Each number is 128 + 24 x the weight over its row's rms, rounded and kept within 0 to 255. Layers, rows and columns count from 0. Numbers have three digits each. The size before them is the row's rms in percent of the matrix's.

# layer 5 MLP up, 2048x768, rms 0.0654, rows 293-429, columns 128-159
095:110119122182088117128136113123151136143137103167149154114145146138123142144119164110117160138138
097:141160163093120173130148092093113116123157091120130104136147121151128147071130122143131154139180
101:175101149130111110121143121097130171140139123113097132146128167161141107132141124113093147147170
097:145094143122137140123148160101116109116097056154145146158095102107125173134129139116150163120098
098:140128118116160131152129130150114108154115116128143127107095135159090119122130138108138112094141
098:175146140148135152145109193140124129138116138143105112145161133151157135141096094122109138131105
102:108136174072148095146142140096179103114094121138115120151141141133099112135071123174156149086141
103:130124167158156134126166138119149121116177118131142166112123103133136123079110144107086141146118
100:163079129131116136150133125090128086123140123148121131152099140128149120168147109164110131171159
099:153139098107150109155105125145179114155100136104121073143112098160137171156138118126140098108115
098:087128118110092145081143112097154114118119141095079173105158139101179118127161152104107131142137
101:128170148099133152118120158120140149127076141105103107110092128145130115157154183134142153196154
097:106127126152145091137138107104108102135082085121131136081112118138151109120113108148099085139111
099:097125150096131115131145135117131138134093099192158104143183134115080169117125155136123118118108
100:117117110183085115147130104104145130096132132139137082126101159146188125134119165121151119112153
103:133091125154119158154125147151135116135116092140106117140128122073132137157114109142133136112092
103:136111134130095127144133149143144131135130114174118148138096144130158139147127123126142144107123
105:111155153151121130159177106153153138155160131147118154118075124138134150132108133124108167126136
100:143101152105167104150132088141084127145142146122123146148092120173147136106135170154128124128085
102:119156115165119124108107114113125098144101144123135127085131136147119127176118108113134125134153
107:134133136106158095118132159167108125182102078143159108129100111120073175132115098126117093140135
097:137124119137117129105130135181080139167131132136157115157163108147130193130142095120039087077125
094:108143179122124115142124156130119076127119127141115122151166145160133135187127151154106135180097
099:185088105111153106114123150095101154165118083161099124123102132120124100117145158153084145097147
094:108135152093115169102093151123176079156163135157116124087160155157110160147122172145139122125159
092:099127135134114148160115123156116113132106111094148090101093118140138104124145122128117135130162
101:106120124119118114154102079152138118139110163127130116123110118184139160127181107093130124118132
099:118139142113101155135130161157150156126119151135094140108146097112121136156114153099115140138144
102:119105154110133154148133162131146120167141133129090111090130134101140088157068078127139093096091
100:120138084127109163146150103160129145134130154113086107122132102161144109104109145134150081123110
095:156118111154158140119127056166141157142134130124136097084167120085132122123140091124162141113116
098:134115142083145116107119152104150124148107107143141192098104099097130178114151143155128119097137
098:117106104137139112147164130130131155136126107122129092110115154146113135150138173104157147146113
101:132130169118110127111121118120122103113126163114094161176136107126152166103140146168069111136129
101:124098085075134149131110083143124141138143121144125172165102129140091131123123141112105122139149
101:108092164134152145129102136141102175126142152142132137071157095092119184139149075129136144141102
093:092134114140133101166105165167102088133094150139133120153141155124106089102123121101118168128094
095:139142117093115168132124157089127132141141158145153145136142119123109147154149127138127126115155
104:132165092112117091124117090147142138156167133141126077129088138149168182113148140159100131133166
093:135147115114157103149134158150154096149123109135112107123157141114086097137102121103124128123113
096:159101132135107132159134167153172135112142136105128159146126127120133141167148122132130158164105
101:092123136189095100148138140102112153115141143126151171134120154135160136096150149136136161166103
106:173126120147105154109085095097132150103161146130144095141119099136133137136153092124105102109107
101:110141163095124129121121118159150145143148093161099134145192107132112151162160178114142098133133
095:118124130129118110107123082158168112124154160058143147146108097122108109160177118118118085101150
105:132122130169095143123123148117124135119111134111125108091104096117164147110160103093137144123143
097:136113138132161116093133161152159104097144132092167129151157131124174126111155094129106110117123
104:147148114111109083117080097120172121126107113133166124087118131127139167168127125097121131152122
102:109183103108126111108156099115107178105123108145122173133102135132131132114150101120113142134115
102:103163116124145148119141124120148114163159105141105121131088164063146132118150147110164119107146
100:114123156141166133088116110087099186147158116121095094145095119122143088098137134137134123111134
096:126121180138131115151142138128080159134128126141145115118176142171144139137098152126121149132119
098:109102127160121128166122160106156113103129159066115142145109091073101132154118112092097159067137
106:122094134159139157114132091112134142122115135125129119152119096147152149154170138126123181158167
095:110131068138136169133093147163131165124145167159136128107129144125150142137147141177166124176154
103:123170132119113110087144118128110161117116116153124142099137103117146083098094108090142101154120
095:089106136126153141132103072144176132116120152141161168129169161103150066142170114135116149123149
108:119070139104088133148088087131147096145098128086079134128106124134126120089119078122103156109141
089:157173149121119125171123116126126118115123163142129112143117127135137076130093211094153111127131
097:128113163159106108159163123121125163138122151141116130147101155140097153137138094130121112142153
106:169093114131133111148108130105121144126170128173128110127104122107141101144106117135154134100132
100:103132100093126085134135111132151159161116154146112104144147169121106112163136104120126131143148
100:139133155130119124115156146126129117120153099088127118129094082134136144127131137165157165134125
107:117147162107112139168128173130125119155136128123187151098105183096129126129112136139153143120111
101:114122155124091129092143127134112121129143115127142162185135101132127116143119143114114120116092
106:131164084146149175071088108149115154129122093141123163172109098100109141101070136146101101136133
097:163136116094088079131142090104126115091158103135122117140154149104100098106131147132158159087107
100:132167186115157149102136117140078170093103145156120159112135159136117136164123175144144127155131
085:156120086138152131098151098095111114102107143099119130135145131137108151134134130136113156123132
098:085129124159119140150117157170136132091107145111140182139104152138109137107110099121115155140138
103:132083120120134107162145133114140100153131154102114129101126145105130088089122154115106148146149
106:075106167151124111153121193109125108153161130142083097174170107130122131103112117171126144132177
102:154120118157066129150108134159116111170133122136104100127166128122106156101126154109089126137144
100:108133104180149133122106120114119085163116122131117155128102078143124167088128105118123116155129
103:162096137097100117139102173116140139107126109099115130107162134179078128186116146109107139121107
106:115128121119142107114123140134079111131127071095153125105106118148094114105155124158119158142159
101:147116120128094174122145165108160129139115163090144139150145135111089112106133194121139130100125
102:106104174147142145088116147130096158151143087117127128107138138152123123110109119150090175111089
102:153150131146144085135154116127121108163142139129129134149103146141128180128129157110179090132124
100:131102128149163140131132085105137124092129106132110134177150146143121132119089123105130103132124
098:120111170105122130093138158108146101139126125133127133113131112136149099133120100104133154144156
099:128108160120097121137121089126114087159096090164161129132141122142070118095085119096132095118104
096:144200120129151113126157139107140109141109137134152141111115136180153138082126121154117112112097
099:154124123139134179180122155139137146115125138150127101110109081126186159096146142128097066113126
099:152135134148151105154147083122150137143122120106126161113156084114130133187116118121146156127125
100:142125095112097154143119173062147108140107131114103177126160109142147142114129140157151137122097
101:130111106106136114097114111125089139110133089142133113158107100130154093160131122109132145105109
096:075130156130174166166158129108130137143158086144129139143172107089121141103159128114134147117146
109:120171112122130128085104157150132082129098125133172126125130156140096156130123110121115077126174
103:127127119158164148124106129134113117148130121126112133081116161136103156134141125142084142112149
103:189154133087130123141132090124147095117123118106154121118126117135117116116151101139158086133131
092:139148179107104104126131104130122140103139127135137143121134177135176092156123175123136146144142
101:134141079116133129115128142127142157100136153128095124138167116067110147130135131150136110127132
104:125101107135133131134100100154120110139147139114081146155163152161151162175182122147140152109117
100:133154143141103139135121130100135129168132138120111117135137098137108127136165136126113179105173
097:138125111144104110144146116085150128130162101125131124125141132151125141117147135148130117120088
103:080096139143119142120122138123090087086098146106137108110109135118121162103127083141084144179125
101:160131155132106137105144105127123132145110103120087138091104142173136126150066093112105126154136
097:156131122140129164124144065129149111133125147084099148109127110182149150142145129102175124075142
102:152141133158133132143098099143151109128142101116146109083168141098089137122107145155133093096126
098:160121141096109090132177107104097140119117083112102080118159136121126124118123137092113160135142
102:111157114152086132126156102112128166116160124153116153155156145162060138119124140117134113113146
091:139119120081099107131098155135104190125151138114133153146144130105115123103114161153131157080120
108:104139166112117119113130127109108112143084107101137159127132143148129136118132132108110062118089
101:157154094113124155157144135160110153139076117105124167110138111133177143115158118113139126129100
098:140099148141104091136135125132092110093123142096128185168142138149133120101085143188121113137126
105:123169103106133163146115144121120170125113123082127112119057114113127136099147077133108155111140
102:127146082148153120141110092144122129142137132151112130127124101185118147084158114166126116137136
094:142139155090089110163112069130107143168138118137138077123148140159107115158139127162110143142103
106:165150122138156123136119155136110129136117146127127100117139135088146141128143178113126169133168
095:096140123135163153119096139176172102143158108118119096152140110119104148156132089111147112141122
104:155101163109147135120117127096147158163160134098104140089103138109118102141142120103101135145118
097:120127112134130082134089108123133157140087089178107144157099111142100138111130115123079138139141
100:079146143133086150117135093143133142117126109175123166145147147092100148138132141099147123139132
102:120123130108081110131117128146128156135124158134137132185115158137119137119123102157111134096140
103:124088091185123125111123127130120110156157141134144142133146102119152154094130159151105103130123
104:149129150138127133115167116144130109129141136116175126132078148139135138179159145141102124151168
102:100150074152191146124149123103143155154162138123118167115152154103133103128146104096142132187147
102:136145137147169123120137175153183071115092148145143144115147109102140130124172138126080122100089
099:108096115093128146141135103110143105145109114109105130107088153128136126096082152122102133089123
105:157115110091139179097136100137130109178123112125121146142119148129148150116129100139125127125133
106:144129146167093087140139141123173141136133113093101153124107150110107133129131138109146154089166
095:179117172174088130147170110140169135157132131155182120114150105136112126102124121083111153132114
104:100137108101143119106099150107108106150105102146126136103113134153099123086116092180135154117103
096:135127152138119130123088160140119094144133179104135145122134122122117088173126159103174148163133
108:131135153125153158147164089128167134108154149126137163076099073154121129133118058137133124141151
101:137108127099169088148146097163106149111118069141121088135079138116115060142122164137091153128144
100:152142122147162103149127132107108084135057096178095153096098120150148162105132111140164146079083
098:203144114146145165172090133130081136140132132098157109109145131155195106144101150103133134163121
093:138128112136112111107134096109131178142132117118127136091103078181117131118142135140124118163132
102:108140193160163118158067111171125077104133164113125139112161158152118114111119107147125112117139
093:127131135122100170134133128152141113140110131136107120142107115099142148145122131131097136099141
105:122106121132171118082150145144127167077109145162102171117090132099163116134127117083168098141135
094:166091119085118175125142080156119134124106147124108117137170125100173118094140131104071063101106
100:112130142144105130152089159120078149147146116164089136139123148118108097095129117109114114091105
100:192134164059119114138128152166142113148126095125139149125145137147099112161132115151093130119106
099:118159133130129126125124094148115128123164115122142141113129142135105163157101090135130119127162
# layer 5 MLP down (transposed), 2048x768, rms 0.0646, rows 293-429, columns 128-159
100:151090122148122134138098119133140153183129131143170118138158118077164102151131107144136084116166
102:124131090128102117145087112106123126105125113155124117076172175114148098115153151073116133157147
099:104118109110100123088117085149095155124143129110114112140123139117112122095148102119151126138159
098:108127099131117192127123104114125122126158116116144158144154081131158133145152110111122146115155
101:135126144137091165120141106123138151093133145124109108171096156146121146126157079146166123113136
100:131142121138129158162094124122125110187104127153079107080130092126115126137169120111130112133166
105:124131128108135132149178177111159121117130100109143156109117110151141141141164128119111123124124
103:173120081174136136110161177150145144118106130123134195112114115122148211141128116106099124153075
097:109142151157180145128107149189137098101154142131149135112119122140119113115130157116118140129123
101:105148098122147111143113103089128129118124149151115089119137114143114119069119132095140098085069
094:137146102124158083118161147110139121138139173099155128145075155074128104132111141098119117143119
102:112127096131098121099132147146098114099137121150121153159127149117159146118142128159101149151122
098:125117117105136186104153204126151118113139098120148155123119076121118157110118138135112154152124
099:148155127116108111139158101134158111148136152102107166111151170166139162123144161136116159134097
087:125120159124134125102093143113109130122187116118140125172169149119073131179131137148108134146115
099:103117111125143120101132141136174142128109153074114119124096169111127097131120152099136128151106
097:132162103129067148180142099129130167104109142125112182147134126157171118151120128134108079161173
105:133094134134096120123162126143128115090121145140182112169159161130122119115114161149121118178130
104:123152116100107113149156136112127138109191139142126119150162141101104149146134151132090115137109
100:115049098110103121104128136132129117103137156108177109137142177127141098126135150127129152136108
101:114120127110115104156110136125122153107092122119080090167140169128164139134120159133140119113122
092:095120144139160109138134185138101136112128144093160167109122151098146099130104163123109141098075
097:129151138143113116106131126122140129122080154140079129108106096143106169143082064116116184125152
101:094171124150121131163121090207106153124142151114145105122104131147145101156085090090138158145134
101:121156104188141114146149126138135129122098115082113156149148107134151134121142119093106121123162
102:090189095125121126120118104107157137142109128150118115164104143151150145137142157111136136126121
101:135146120131134073142113089143142162121130182121103123096111120153136113081105088152142165120120
098:140122112117118101084160115143168144137144093115100150109071131094119117136099138097144150129148
103:144084134087132148159116134165103138129120107137104173062121132164115156108084161125107132132117
093:116118171149113102150124168074102118110196155132109122114129109104033119159118128137134133127111
100:100118140130135091085097135109132115127101121114149111146156156144148140114131135127150121127133
103:116078133098114087143151117157152155129124132119125125138101098100087139111132108134132114131133
096:146127150093106107111170068170125125118145089134139128113116146153099138136103071119167133103128
092:120103128109118139133148117139125129141128114171107100164107154122135132068151138155089100131122
099:148113180150140164132112150112136145158145122100158150112147112117158148113130152147140153132155
101:164082088096131134118095121163097101134171143117111141150111179121157154137087113122172147122152
092:118159130158119143103105122138119146109118103127086129112141138178137151103140104095119094108127
095:103144099141135113110124117125137164133145093171121102140135154106150129117114102119126135148138
103:124126141171130084094117116147156136133107103114113064133128130126076164115112143097144170114159
100:116127092107135142112134152157139180132093094154157130099116123156134167137148145124141139128110
098:111132130109137111125126108104098168128153143144150145123104156145133132147122142132111154126146
100:126141090123104110128120106120113135133094169095140130096101154137160107118117127120147106121097
099:140134104113098126133130153148149135106106114145155148097181095146158160126084111065128082141136
101:103127089122122143134170154122080117107160163161127150119114143147142129121142104147114097163134
098:113154132111117139113141123110147113115139124143139130098121118159146071137116126119152149192145
101:131155177118100135091132157127112151133076136113110128142135132120146143094136114153123129124164
099:109120104115133146107149149087103104142102175097140145133148116110094137073132144136169145143170
102:129148140084088114106141147113161154123139117135134128117119088106152157138136126100101099150098
100:088115123112107121135140102108131184130083139110136162119155145147162129123141106123136140128145
095:124171177129103149137129156142137111129148111127137119146158118102089093090082181095105080115142
095:150115106119118106105145177135144127130128119136122165169082100130098125183120125094119147118134
090:119133113134154121111112112123090093140128119127134147131131124131109140168128137179220126112121
098:166142109109164107103121127116119148142124126105129128104126135102163148123117141154144130154116
104:134142112114132177124125140147112166097129135142127124107124118172146147090118105126098130130123
100:155154176118194137122120111153141115152144124164150155109148101106088122130146100170110127118166
098:144153121129155104146177156119095111124141147147115133107140151136183092125077132111139123160102
102:101132115126131121161126134126167122076090156115157144140131122156151109084106107133132132124113
104:059100127116115141084134118115135108105106134104109133159115113093111081132141126142048100100185
101:092123171169120118142137124120117152120114128128171121079117165139108095128080100122122117146161
099:132109124149107156130105112128151133151142103105101104125152112103127124138109078133123171107127
104:148074152111165159130121115146132157131145147166146140138086136121124162122079113122134143097160
106:115138125072134159150104128141150127121116161160144173097125138142120107118117112136128136122141
100:132164119116131114142120095125173145128148127137103126121083116111119161137067123173121144134098
098:130095173129173152116113147123127107111152128116124121154103181156152129088132149176102108162120
102:134150086100099112143128122116088125132129137049109136118152112119104143155103100114133124107084
103:082113110159107091165154172137143117159139101137150087158114147167104096166104132091089111127118
099:157135166153092180131133088136148137178119150126106148147128135159157097144106147131107140121077
096:160146121108112110110129149137147106132164179122196164129125108145132155160080147119124107110129
097:112128155095124159127114137125158116118148135110110140196116114165111151120098128111130095093136
097:117134119121148130117090105121132141124177165128119116112136114103151125082103141154133136129150
096:095128136098139135127133097099141149141094130138186124139152150108121166104110112080125118127149
108:090148116154185142099136128099139165113136081110124143118188133091091145115072090110114111098145
102:119109131152113140154127179106168043100162107125137135145086083143150129127125144149142120106085
100:091089082131131174109148102100102100126128113083153114117183137112162113113087121148130105144147
103:152137137102127152185143157138168131143090132131147123138164113148131128123122113114138174130160
103:169127152166121153107185174078149161083121128137111124153148117119141110142156130150137123165105
102:126141171143152106149151109147125120150121143128111152128102138131124169163162090135126135124158
101:116112143111099164130112131084140121133113111108130108112153120130183146090085132093122150122137
101:139171103086128112170153108166122128101143142133099174125133101135157092111146118099151128127108
102:127115144177143127175107128130093118137099136127116107145079133126120163140131171131178161124122
099:160124152097193083124154122103122126143101112091116133128173156056115142099113138164118144202145
102:129118083128102149115117122125143141135073134112117145124151142134159163164128131143111114120131
093:120118154109114118124133131124118179086135143112090165115112136131122176119150150148136164123180
099:127121144093143146152163113119095142154156156126100113125112127149097104121125140113082118112099
102:119109109111110161117130129117120130111131093135103141123127111166114111084148133134096135093154
100:136144150124121113136101120178167121143138147117105131101129108134117132110128118134160123119113
102:168135119140128115104145118088090167111158142096177143098077126148124136109119169098111119133082
100:134142137113144136131156128116134130093120133095200114131104144195161102150170126138137090149156
104:157176140107133117109125133135142165145112149122103154127136115115107120090120107106114109108134
102:122148116146126108151159122126088140096124086093133128141149122115150146113169139118164067125113
102:113139117118127136083101129115138115133144110167119113119118105128137118110117140111131113097112
103:140128113118144105115115135114109147138115168155133131152101087102126146110157087116133125117120
099:104115166116139101161148136116097130125063093094110172148131173137154185145140132118112134083091
099:159116114104137114135156115131138121160130105175146141129115163068143148125133107123145142123108
093:131127111144112167109153155128151094119148145123094141081112143129125117168082150172118152143135
107:161148123132127135144128120107118117136136139127137146121106098099120105123139123142081143147131
097:171075130156090127128112149160136102145142133126142117103127149129132095137125152108106133134131
100:122125110157129078107145149132117118143130096116160105107132129141090117147125148150166170161117
100:118127103137097132111095137125108125120102148164163141132098175123144184130139143097120145107143
099:149143157146118142099117124072105116105104110174126166111161102120122148133100105130156094132155
095:141085096177135129144092122138160141134165142181128108173117111106120143119130122138098106136110
100:129131150121140129147113079101127145123160116112132110157104118116115119141145096103130125124150
102:092095141149119133152132125101090125147156125164104153104107120128143132142134154149114130113110
097:139116140109117112133099149108137085097161102124129115127101105153084162058128117149082140123169
101:109142131105131095126114115133137178111072091158167108138146132101135130075097153111145148167140
100:128186097156115126164129149188149095103093155128134129133092134101135102124147067126128131144128
098:176098142138101130182137114143131113158127145114142144099111121104118142101115133147133113121082
093:091097120129134123146098141134114163112181141099133132122137136127083142108129134129131146113108
100:163135093101139168112097168097123122137140124108159150138141155146074117110129152089123141150140
100:132137132156152134134143100117134107160116111181117105135159108131106141143123196120140146106105
103:085097076131124141095154079149129137120111166131130147138085130121108102118157120137101148127088
102:116094100130144109086140133117094131123180115161137170127167142141138102132089171077160110107120
094:128106143139141113077129092103123139149137170148059136174061073129131162111139131140119127137161
103:135140158149124151116137157154106121152138100132159083112167157094126118104120126138150139118163
099:148158139127096100110124163135136133127099149126102121116113109106144135126107121101162136138127
103:115105102153177134090137163132118088156146138096141157154157152122142107115118114132124147110084
101:136149156028124112123153118107103103163130108085135149130143133121146142124163123153085135129139
097:137122107115122122138115116153148125073120115063143112126127101147117083142123104126114099147096
102:131104134119153142095133145124136127128136123149119127093092124139116086180161158164091143112134
098:096117101082149168119168132101127132125152131109163131138115135137108145145112085129112129135123
103:122137111171179137117091096089115144123085147125084128114132085106106116092141107118122122162113
103:097137134117090152096095151107129159119116139117090183158087123140157112087087148150123094136109
101:103146119135104148124115116140171100095131135127109129110121119117142106155129192141145147155127
101:129167098139107099141131139133118152161070140163135114071102152138149109123086100119133138119121
099:099124138156164128127142097119102131116138149194135129122084120164141121087128077148120128138150
107:115144138099108167115085151139114166108099133146150117154104133071130112127123111074115120088102
099:112159149155160116128125140147145105140148098148112122124145115147089130126109121099144171162131
100:129127180083186123144119122097151122171144138124123106119149177144171093137116136173121116106144
101:165116107121121116102127116082063113088108145126106109133126130144099132105135116190120080145141
094:154092090141164106141119125147112119095127121110138126107130154131084137123102167153129129115123
092:178147102136136118123125067163138079101126093131143148079149144095164104135132079135127096114131
099:127131111135151077138128105130166156111149133120122128088111150117129144130118127127095121176135
101:079173105147117126119147132159092112140155075104092179087149149067143114098094092112078116145109
105:104145107150124129121171147088134130184151157118140128095119126160133091133137140125108161165107
104:118123120128162136117112192074074255101131080129092133157102115133116140116127142110168125115121
103:108040095147123090124121145129139114114091088098124115135118096107081118125121110110111111141070
102:108144141140162082114112133139130137144133127174134133148115100159122127143131114125113116147160
# layer 5 MLP gate, 2048x768, rms 0.064, rows 294-430, columns 128-159
101:134122118123122138140119119084132123105119160150096112141115118140169093134122139096132160146149
105:164133083114123137086111141112133142112146163126110129148147113138099124128127131112150081152073
095:155094138190110137103103121153128139084151087124115110136138156128133130162171115150095101091107
096:106152143138118147119087119101129133140127103117108150116130094146137160100144138122122120134147
096:125134103117121109132136112166119107158185144165149049152147130143111121135093103145148125155142
103:128115099089126115107109138092160122121075112147124137131099143154119124151101093176159125116180
102:140088108145118132138113108116098152109087151114097070131105135123094108125147164111132132152143
094:145147117113106106125072123128121141112123134106105139170127118131125145121142158133114119066090
098:127116097163139133115147115131120080120154116091129121130139127123112130104092116104163137118138
095:166105166171109161149109136168102085086148113093144091125124143158107119108122126127092122170143
097:173083118105128119116140098191121113144166128131140117156130128086123126139162107115100157099106
095:093167121130084105153129156099117158094093127106151105126113122116066139097108119114139123084120
096:113196095164135164143100107104084153089106156085156086117127136133132162125118123129120129143150
094:102129119131150123163121090137138125102070137119116132191150115137147131130140138104127118148130
101:070154139144117156092176122108116117142103130103164153091137110142131129106138144099108101149143
098:100135141117139115157125146143118111107112078069148140133152154142095084110132134137078132135094
105:158107151142147131135164139146141162137161123133144113107142097152128152110147115136152140142144
104:140157163140152133176137124147143073128180141084167111125128105155115137126119150144093150124106
096:109106114139127130144141138101151114139111122092093111119119132122126138106122133076134105113092
101:091134111142096094163126112133163127112083072160140135163110143108137135111143129127121131109083
094:109089074155130150143130116162105144150152142112133143167132140136100135151151096132084098154164
094:120121163141108121137153139111109089167175126136120103096114135116195140102109110068144114092148
098:104131108160155154116110154131126119098140094168153161179163123108122181132184090108116095122111
096:130129131092131158084112160111176160147142097135101159071161137112131115154140116116162153154141
091:129129110113127078132136134134116113134119147127132141111170109095140141138102107156092144120120
093:146089153107088127121082088117174093119117156112129112102112118131159173140145119167130120125122
095:152080126099148149166150107102135120108127151084153127116125129125151159120131137155152129106125
103:121131109109133110126143087144085172124091108140135133156132125159131138126186185132163199095155
095:111178122101105164185120158130116122095131154150125142121135133147126129117147103168123084142148
094:132129126167124087140117127117158150110106147096136111149140165175124135100134137145078131168119
103:155135119134101158117121140082114120088129121115145096154143147152127108108169160090104132128135
099:123134094124125117128169137077094165110076095094153118104113127139127141099111115182139134165096
100:155113078138097143161181095151120135119101134127148059116120121112137151159119104086158110140100
094:130103135120183098151145099112099141125121132131136122153118175152114137141147130077149160146129
104:133159110143161109135160161084147071108124099151135115163151123140118091141124148105091092091115
091:136122101086097147153137163112108116092122150111134160124095143139120171154143101159148092137176
092:136112118106120111126111166112117110112107115149116113115075136150147131088092142129125182109118
107:120146143125114139126108116135101091118066113109137093137118133119111102140162154102150143113131
086:116113102148124135136117103110125174122117130140132176169068125136093102132115160100131126153130
095:110090138133116099118150089127133159148132142171172151114140148116164114107096132164125108094102
103:152052120112158118130084110133136128142125120104085121099123107092112134183130105127117085106109
102:124164141085114111118131105149131111122111128132149101158129100157131136175108160140125147086137
097:109103149150134122152132142129146120164132152145140121160094138141154124133128122131136179106126
104:090114154112097141129137108106125145125114132159164116160145157132113132131144126131156107114162
100:171113090152138160145118117111089126097147151123155163154114122146120111143176110151129120112148
098:165111117100145146152151175134143086148167151132110130144104163116092113144116076114134156155076
105:119160128164128122112090146148101120174097087138120118096155106141123097102138080173122110107108
105:159141126124161126070132098122111138095148175123097135156136176141150140153145087103148131114076
095:105137136128159146167096166125157129105131136081126142125111127082140132086128121122128132111147
092:135111109110123117079167123149071133135105126105162125132107120100127144140117118161110141121118
090:083182120131084171160099125128139148127134144098127120127123108133119100116097110134149057164158
095:096121090106142106142124136082116123102147084086102137113115124150176156142184137110127110094140
103:155132137096139079140134142118127120109123107103112110118099116092130095089175121126146122120155
093:110157099178106164112096175131122145103153139086122134111119132136109150119131144137154090142113
097:098125130119119125144119133193135094131132082158130109097150123141092114100115134159108123132189
101:116142131150125128142135075108148156104137170128166161153144156120102122146142115105132121131158
100:119150112095113119107109112143147088080142148128111136153096118120106122129122169123115156130096
096:144175106132126151169133114163095109100146174125118126113116124132140123131117190120177108118111
097:103124152137084147120134127140072161101152127116119111166119127125120095165154125112110133143119
113:143156127117119176140111081127166156165183122140157139133146115066115124161143114109142163143160
106:150146141164124137110126118148095164165112122129123173090101126138115103132112141157157151104130
097:138095098139152166110139100119113152091086056078091101121126128107133156130146122114147167130121
113:142148141118110097163153094146138141118107143086105115138122141140101147095100111078141155120130
098:127149092135135177114134094128091088147123100167150132161096128108163136196133114094104169092127
106:151061113114138138144136133132138076138149163141140128135133151157098112146162135112097155149126
090:100119123107185116142149112124148076123136136092123100124143158168152162152134120141118162093159
097:088165163119143141136140100111082136133137110143171112149130147144150115087145110114103128088109
088:141119120138164146090164101057107108133127147124124155162146096141121142124124120111123154122126
099:162187152112147165171144155127134129100065156149079131143122149178168103109141143134146148148154
096:159093081113137119135134118146121127139065123156131108130168127142119169125161103094102123098146
111:156120116089111178097094100143198115154129123147124149056115125148166080148153115114129101116128
097:154156102130156144112106146115127133135133164114138152124136124175108127154128114160117170112112
101:094136138139096151143147144141135161140138127110137087099135137140110116116104138104167167129123
099:116077132121100143167146184159158092139116147085090129120070142145114127179141156151125147118108
102:118182135081106136139108126149128119126131133110133160119135110152140094113115135130145145107124
105:112137127159107117116139123118098158116131091135181135110147141128113187160121128112134172130112
103:141104139131119159149122136129107118096098113127174119129152134163164087111113121141101125143133
107:133138119127137139121150180128135130115119138124171113132089136097123131102173109140135137102154
104:111112143128103142144112132123142153132114115128154134174098142138066114146123129103151152113111
092:123143161113155117079058113129147071155118147144131124164117154104159157096156133134122096125129
102:081113119116113155127117161151093091127130109136142149108145121167125148100107134122134132103101
093:119141122144131093174111100118127122110130120141115108074116066154097126104098094103123121119126
098:129132116136147100133117137140128175107152177147086081133138143140182176125102107133158089125171
098:115134134113157123148094183154082116154120111159128132120144119175118146123127116128162137121112
094:098103100150164128084107146147121127131124128080166172132174127140134152097135102098140124124163
100:103116126160108117159152121115097087118121094144124131125167100146148133132119145104153131144139
103:142134122083133137157146127153113130144132137109122087132139131129125137140110126158112153131161
107:095119121136093110144092164137148155103143144120130184127172134141150163122156135127089131113154
104:118145130112125129150169124140119156131145139119103134181154139177171165132135117142100172137122
101:103149087148140092132123096106139132126161128082152139171090135126141161114096167143137132070136
097:159141124114104168168134111131141139166126109113131134093103183113128126092098118115153141123133
098:070091144107111139148116117210143090092137123138136157120153121126130083142116148140105125115091
104:127143072148085107127124100110107127114154126103112096144146166114100145074117172151102156133114
095:097108161105115138119091122143106137117128151137105127109142112126107098143127090075103185147205
107:061125113117129138165115182151134101134157127110151138099115102096137142149133133152164162125155
096:107110148100091128171148132139142115128099134116133150155123143107100106110128142102123112159102
100:136115109123130137144120141121168113128135162087102129187151108153149129181146104119090097061157
099:132111117101134141124141132136116151102095126159124176145106145127116112143126117136135165149137
106:134129130168144127152131141123121175155050080128140147100111151100100129112119140101139106131123
093:122107149130136101138121116125136167147134130108162139108160117121077095149154134099127152125114
104:151104135124124146145181157068146136129157112144117168098117137123146145097114108128119096133146
105:133112107089123108165103153133088131102127092124145120113130182121120156174172133106103175096111
107:113141109121144124117142111112155159071137146121112116101083151120128084106136109105117126158132
104:127121137130142118116096176111132123131128155135115125120142126157126134155150159180111148117124
101:143124132143116141135127142110070121124088113106115123156087128110152102115093109117135127099161
104:112129091133136119098142163100126109114110130190174126157152141111126113148153125112145137146150
099:107143154138104134114137148112136137180130094153131115115142121138159154160151145122120107148137
097:066154145186126121124128164106167170094125143096159159098126106077122130120119098114130147126165
104:143113126098105101102158155135120132145144133160141104104141138099110086126106117152113130192154
092:129153157126141168132132148136142118103100156096138093091146151155126116115107129129155152129134
093:101111164107137202103112172115138111127129135102120152103086122108108150101143084125120112141132
098:093109109164117149105114100113147129139121126141143105129142106137093123079098099145133133118133
102:103129082093143173138122153081154129123100137161118117108099135142147124077118108141123143147111
102:207142124155135122128174117123113104143149165161111124110137153156090118116115166154155128106128
108:165149143120101169111138148101150094128103118077140133087137171142146107110137117123144173178119
092:145095094124108096140098102107115147086107150141099118063135133149130100104084150135122129145105
093:133146086114090099157118114126093140145126133153107109180074091154099129105123113117158138140122
102:162131090118100115118136102095080169082132133151133101118115172167151101136073129126129144105155
101:158156156111133130122155112127135153147152123135109141117143106138109129119122161126119104148142
105:158138140122127124147153146129177135098129159127116185148147141073126108130117112138145136167167
109:102092113075124145122103132115118134108128078122114100113100116098088133141151089155109137164130
101:138166099126152098154121100120136102133137129106150151125152142155104081106156132134144180099122
103:165148138176106105146129106112111116126173159165107109140115126065131091144147135159079112114106
098:145126099147156116147146109125142108131135154111119096146097127147139180086114084130097120175130
111:141087138107122111144125119128107088144167139182143131159092083162120140145128143151126115151100
099:127109144123139089168153135111103113150096052138078066133132160125153129081122185093123099120121
094:112134127168142101162111146146124107133115099149134156180125120080118171137145121122133098144137
107:148179154116133145094101116141092125109157102121127108145097122165114143128137143125103112146105
084:115101141125126102133143136075153119108137102101170116129114110115098126150136141125087114127169
100:173129111137075135100171126090125162119128080146108120154092115106139148119161131128122155118151
094:156119160143125075124146145122155143131139148136126093111119152159114140127122170147149155143125
109:122124131110074191126106131136153103167140146135167082144164116137140155153093109162108185113099
106:118144093112109126143130131120120186168092124100134133096167146126144127143116136148161130086147
105:079139154101111143108155120127107109117153090147158148111143118154140156124143124151057130114172
100:117126117167139075148132117127191142122162127112139119150122103099169107133112120112128140087112
101:133109136144084123183116130098168121117160172140133149116115100156127129135128130146087159106109
102:157087091126114142106145154133100141131099121110129115173186131109113131164124139192090100138057